config.toml
num_key_value_heads = 4
hidden_act = "tanh_gelu"
norm_place = "pre"
positions = "learned"
init_std_qkv = 0.0442
init_std_o = 0.00637
optimizer = "ademamix"
max_grad_norm = 2.0
warmup_steps = 380
decay_fraction = 1.0
batch_tokens = 65536
Each number is 128 + 24 x the weight over the matrix's rms, rounded and kept within 0 to 255. Layers, rows and columns count from 0. Numbers have three digits each.

# q: layer 14 attention query, 128x128, rms 0.0912, rows 0-31, columns 0-63
# k: layer 14 attention key, 128x128, rms 0.0783, rows 0-31, columns 0-63
# v: layer 14 attention value, 128x128, rms 0.0531, rows 0-14, columns 0-63
# o: layer 14 attention output (transposed), 128x128, rms 0.0434, rows 0-13, columns 0-63
q0:121084156135174139109156101119153125124147150134087126128130120130119117108155113113112167113134116116122140126130104127126139117112121114142169138105106139150111139117139131130098148115141106
k0:160111102128124121066146140132094153151110162126112110103147133120124114176115136108115120127143125143124144106153128152107110116134098190122131095103136136136107139129149131147120134111154119
q1:134123116117138123143122125107142131137149119106150108105121110146126143082134123134113109091139151172137136094114120098127129123125130111109139140107138130121103129116130111133098134117130124
k1:132115130117116125086148102165131138132130100138134121081141136112138124144113146150125112140133118130139142112098121128125132104120131117137121135110156137130118102162151109140095124122138178
q2:138146134126122140140131136141101109129131113095132130096147101146150123120132121161154143131132155166124134130141144113104109106161110169123128128122137130116129158093120129113103147144139121
k2:155156158122114135081126115118124139110136118156122133090130137142115112132132146144122123120150129113145137150092124138119149141129138120107129125140128116113105151128139146141121154109111137
q3:130087127119132082158144146146143113115099118093117124127141103129125135117131144097119156104103140091137137132143106126145144117118163119141177135124135089114091131088107122126105163122092100
k3:120122130110078125083130127131122138118117125122135119087158121118119123157107142112069119134171114128140102124141137147124128086142131127129133123130141117105126091129154122148096119101160136
q4:104150116133124099120124147113153144125126103128176125114115130127121154181102115126122095145150127156109138132172141142174155138141121131124100092154151164129165096114121137116169110157141140
k4:119150115104139138183108112131142113140116137136122111175151116161109152103115110124139155123095144121129136127110152094127137134125141100125085128131113124120136133122111123119162113132130128
q5:145117128093154113127165154118118134129143116129122134129141118120136143127108127111117140131114124140107129152178126125126147130120135129123131096132171110153120143120105142128139133145102110
k5:091111098110129108155121130163120123124138121133097090139155136146138148128092126104111117105128130132138129152112112146125098117111156099124143140104142143103115155153136119127151114120135136
q6:115135146151113155137126120154114112114133127174122140125108129114140119140130123131137153142124131123151152136116135142122134123139123129140105155119062127132155125128120146121162121125120125
k6:127146134153152123146105137105117104126150132129154145141111110119144105113133132120154157124100133125118148117157137112135115140130125141128127119141092132132131157098110113128175119168110084
q7:142131133145096095134139138102115152151149131125146077130122149139111142158145146124116096124131110141147094122114162122122125143103109101146087100138137136093151106142141137103135122147073158
k7:103115123118126131144131125158135077130141118141163119155121107120125167104094126167114149130137131133154131119111160097140139171126149092114128109136130167157134107142099115097130143122120094
q8:113138155144103135097104142172136130132142134141118109123112129103117112154126161122153107124141121145134160149109114145140133159116125136133130121151113141133135098136129122114148116127136162
k8:157132141144142150153096148117141124133159131114137125168104116117133125098143108112161121118108126120129137123159159098134117149130128150123133117137123132142124111091134130131158145140138093
q9:120143116120112119121123112147133126124147105130134123133133142120104118140114140137143117139128110140128122144123135124131111122130116149121142119131095173108157139171140124095148101129141154
k9:127142121115153129149124129124138129125122121135123119129138152140155129111143122135164130151086144157125132116104131107130140182153138124114137122185119137152121119110124150115153119132115092
q10:137107115132165136119151129149118129105096148114129147098147110125144111090140114135101145128115150110114143157145121129116101140135161113138131139135133103103122171120109113115111157132118090
k10:155135155125101114102151108148116133105104137129105121096153144138119117146125135161113091137165116129144114128113123150121122122105158111107153141143143137112132139125125145134139133111144142
q11:131156126110151107136114116142127109136135128135138144096158110149111126125132113113126124097142155153126094113140109137139122135140134130127113127092122129141091161099124137127123156130140124
k11:099151149122133136083127136116130132128114145124144121093168126133132119122131135126124104119136138142135112116106112156137113115130129096138159132124147132114105120147117125140119138127133163
q12:120127136141091133095125159137130144112125123127127108149096146108138121179130120166144097144142113123125133129118129114120141130083121129152113130150126117107138126164147144111165110163100176
k12:126100117145166128143108121141140120119129117136123136165103110121109140110143122142144142120106126120123144129145137098126150169126122140127143134139115124152127132131120118145146122156132094
q13:136084143144120135146115108146115120137142150133173124157132121129127131116158126115115141120123103109114139107139122129144154119101125129131109176115115120125110135144116140155125135113091112
k13:107123121147115119120126124121126121130142123130133158107132147137127119142115155128106120133142134117132145092141148125104126083155132122148138148129140135092118142109131123143081135142107139
q14:157132096115165124143132125109128110129114155109126125129149110140124161092116120120117158089109124096115112125135122097141111150143149129118120122134161110114118147102116160137133155121116127
k14:126119126119125126086162130144123153120129114146120124118107119130133146175095140139120116123169122140126107136104133151134124120135105138146135122133161131101109146141146126110118116145148144
q15:177121098098167137134150133112120102145134131094133136097149121142144171114116120129101155081112140109109126128152144095138123131135152133099115130142171094130117150123111124133110152134117137
k15:118099135127097117089147099134124126127136126133113112097103111130145136159132144130126114098145142131147126156117139143126109076121120103146141105101109119104114143156134135134115121122169172
q16:111149161144112111100131135120141145125147114160128109125112120118107129170123138130142094165140095157157125100096147141142143137096123110141125123140153146134136088131166138146153115128141137
k16:120139104144121141152099121120113103134133134113127118178113111124126148102145088134124121128114122116144144120147138101122141162118133151117125123134119141146143137124121131101139111138134066
q17:166123149111124118139120125127112128115143151138170149120178129140125103112133134120135159101113121133136105083120096131117120105120136132124130142117122119138108149136125149140133158105121154
k17:123125131142140149081138115108121124110142106118118133089119130122169110149116116139113137145147148127146134129127120144131111122128148122137147151129130122130134170132108161126087154112116137
q18:131142132132080083124126138126109122134150098129143096132118161124110140135152122121134155135129133126095123137155130120137097133110114111120119103119165141148146118142124137139156137118093149
k18:121124110132130124173122126130154084127135138122104143170135110111120149113097131082126145118111097141104120133112145141143120097139158091153153144144143122146132125154130110135119126118114128
q19:134130115120108117161119103111134117144127146116118153086138087141136109086144100131154138121112138130109139116163102152152123113130116150118139089093136142132122139098140135114119121124163112
k19:142154150092099134113145132108129143103128142124168160079123116122123104130160113141090138134127139158142115149114109166112119094126124143119133156142154145128127137123117142089103154083141145
q20:093167152137132145098113138135131139133100133144125143149098151111129124133121136150136094150147130122157136159111127142150132133111134132139120154159128133113127113154131117128138111107161128
k20:146133117140129118132080129119123145150128128139118130138117119124126106120159108128133126125109135114123153140141141103127151173124138124126100104139115111140139122114115133129138127146113128
q21:161144121130121098129123100117097133122129130128144146107160108141119103134142138120115144116121161147105106109151140127133112100129109131149103159103116101104115151105119160151133165116156119
k21:113123127120136150082158121108125131138141141149121138083132135133130112147112117140107117139146112170148119102105126169122154108152132095116139129150140126131124130133114134120105146118116163
q22:134125121123131100139116126126106111124163111122096124105117122174156137127144105128144111118125135139102124148142136140130118138101113123126150129113138121146127124118121134132148133161120135
k22:133134159125139125098138139155137123134129136110106129139148118130134140145105157121115105130124121158121128127103127142113109133141118125122153140134141150108103088133123128133131118083125127
q23:096125121140110093119100145150134118150119125131141119135114153135124131166126116131136096143150133156134132123125142127109124124111123145112130150172142160114151098152131103125171094116127172
k23:134145100156139141161116153131137124139124115154124110150141119140120150116158100121146123148115125139152145114129130099100128155123125131138111112119116142145131120120119139140161112119110100
q24:143109170149090123123111146130126128097141120137123094138111141152099125166124136157110121140148110139152129150117140130116152154100122133139137094131123128119139099111127146087139142154118134
k24:104103089155141148140103134141119115144151099115146124175142113149105126109111109123117154106135110119129132140135147122152141157127155144118115113113107143136133122118082136124156117151121088
q25:133085088117175091141125145120141102151125128113119125120156086164140126103109121112109137095124119135118138126149118115134119131135128117108124125126125126143116129083129145156137152144114123
k25:112151136114117126101152151128134142118133119116144139104151121118111143146111164131104101122159122134130109103110126145127115096133115128147119151121137120092119113131141129125103124122151173
q26:142110147117132157146122139124145109100124144119125098127134089132142115102138117121118169124117173127171124116154120125128120121132132146113116126129142120124103155133127140129093146149124089
k26:109105121088113130105142152136111124122129128136124142102154143144123129129106136140116137126155156100121107138135140137112152121107167132123122162088144122115145118124111122127095125111118152
q27:127120112118132120136137145118118123099122112098155167101134116174173126098106113138130132100123185136106120105151136114124101088124126135135126163095123105084129156117111121120116152144114134
k27:131106152107128120073139112116121140125110141128115155096148153118116119169147136165114094153128148142141120134115119139102145123131118115124150134123132120122126124130145151133109140096129145
q28:097157164155112122086127145148139115129133135156120123129123132114147136166118146140144103125140094148146136130094143139125130131111120108130122115153131137144137100152131119140145100126143127
k28:133137112136138155155099128130132116134109133141107106149125122117132113112169112111142148131126114128128175117135127096116137160112132159120113122136117135138146126124130132132168125143138090
q29:113132156151078138112122143136119123115145106146108140121103161147136107131140099139156146155134134145128131143112133134117145147118133157156151111136105128140151101124120147116160131147148135
k29:124134127144165148153082123130135133135144148134119133161103140141128124097161138119139144118097127127109143136135126104160134149129134158112118139124100128150132132096111114144136137121108068
q30:152118120102131112150145158125134119128106130111121132116149128138107151123118143118127111126132139113110102109129119079120141099125105121126110110113157113150091109149135125144118129144101112
k30:119115120104137111119156132144126136136103139141131104098130126091123140152116137116134118130148128118121124136101119135123102107135146104150134116140138126116109109166152089146123099141140177
q31:142110115143110131120118142133155112127136145136120117153127163140117136166135143140149101151140140143141128118143143130133128146107149163129085109142120157130135095151142126116170113130121136
k31:091131117152130134174103147127121116122136139126156130160121115124110121087131126114155136132114154122101144129173146113128124144133119130119134128121107142156152099123091138114142118133116091
v0:165125105105125103126119142150132133132138138124098121122123163133097093155140136178149129125126088178143118108148123098150101164128140137140100124130119099109133111116111072106151113121138170
o0:125132111124111154159116074121158117142147111118125122157115141140138138112163132103111147133102143112105153106088139149150113097087115126153133124131135133138093126120148143143139108096079099
v1:121134143121118149157155092114117115077118117131110128123090149090148127134123125130125165108132162095132139163156129146120109111136123142157141152124147104131143121141149111131123150111133143
o1:106114136148138122092117127147140140159121112126101134194147136124146122108096151126114145152156110106113128122140162122154134171112139112109135112127116097126154158097136142106123134157140086
v2:145138122106091129117091134127112113131117136127143128156112130133130119155114095140111112152142141174117136148147114112115153141120136141145123105092117063132147151138119132123161117139150139
o2:088108113120098112121155108115147138126147127131116105108126129138152133120146120124116133127118093120113120088083153123133077100122111124141149156161158157143135112142124115121155135125093140
v3:105135151111085152128140117101135137139174083104111136138132147158136124115155094123142135140112122176100161133107126088125116119089124114110148100159120116117190141101127118113101147126107090
o3:117090134110163126155143110121134104111137102083133129126107105130119095134110121133088120124213096139143136089145113132127126081128111132136157123115135144173123117102144112145119142179172161
v4:129164155105120114105126129127160149119130129133124159139129120134115127107084102107114113077144140106124125149171151111109135137084145129119128133180137083128131166102117169148148125152103108
o4:139110107124093109160127081140157125132122163095128109122106113115134141129149153132119129121114121143145102106097128131127173068104131131141127099124123135141146126148150085111122107099102154
v5:135137102149087114092092162151126118140148125126124137167115147110143112157096128110122126143143110131087121129137183164129126162135115107145095144083119103110130133087113079148121141160143128
o5:121158139099135132177166092100123128144126144104103082129129115146122126119107134149123136134103130133135115110105106126140113086131145129143159142160158114151128111130142119114147091080142120
v6:141113170131133109088137160108147133120117117123158132137168152101085142122139092123133149136113132147107121181085130115159123111121103081154100117134121078129150121159169121134098116120146127
o6:143133120146133128110121150107097132122170124130121106129103129144152112125098141113127117115176126124145142102136123147103125108159137136131148161145124143122104131134118130143171121124124145
v7:101081117124136164129142125148148103142131122114113122085119111161140119123140093140112125120120151131124119110114109156164147143118200170127126109098150105116144162166130121134151144113120131
o7:117116161122111103182173093126128113115160145109089120145094123141128162169142131112149125133129123117107121117098133100125105123101110062170151147145139140148123118123127114134130125128091129
v8:157114121119088124120133139114116123163162092115155104138133145111081122151125097102129117103134110124129106144053107170082131126152078149123069108118143087135139122142131095122141122118086109
o8:116144114139158127115103147123126135096129117129145133127128142111121114077125117117134107135124134147122149117128128125167100134126134149138124171132141166159146119157117122147138127117174099
v9:171161126111124108137122126150099137099109117138106147136140108127099114124140065108118178107137171101111157122142150157153148140110161120161105132191190131124157134093106139132107096160166163
o9:117110116118165170148134133098157075120143135156147148089114135106139177136149176111158075145102153161141077095127113101090130077138126122132109138127132186154120121152074181132170155154089136
v10:086096152098149102141155143135135100125120078121100092129097137132149145127180133126118160126119152094114111172170143111150143127079137104094194100160111149150105198116123112134130129151131131
o10:127117145128144130146153126101117094108160104108117121111062103146155105138149111135127133143121094103152154132170124130095123151132118108108115088113159109107133091107144162126136143170134161
v11:108124105135130120127127137139150174119128137139138115138128105145140161154112149120103078106148108145138107113133145148143138142137061123115106124098146127137155164108122126131125136152128149
o11:126171112124132108129148130116123131119083152136097141084137130157136124088132116138149155133116147112121118093132128118150100096127157119123135158123120123126133106114159096110147140120150099
v12:159103112131090130150146127140116145134097116115122175099138124107157139118114122123101141149125119072141122135093103150104146138119141096177141162161116130101063122146143137122102122103121128
o12:136119119182151138084091156137119119129114138153147127189141134131097127124130137129148126127138163141149149147162115126128131180139130160101082090135103143135134111141113114137134126135109095
v13:130125106117081159129132115139175118100132130128123104118129130119128130132136135139110111099135091143113138094127116139144124103123135124176138109114102144108108149165140161114163095122130125
o13:141125140175141119116096134131145132106097159150134135170128137109107114120117158117131132153127157119171137114136131132126134147122106156109076137124101139133138119125130113129134116114110090
v14:081104121133126141136136108086177147096092083144128107125120111143155141088124127173158132134111109126139108120133103098140152115133109145118156126108127141108102122149142109129149102100137118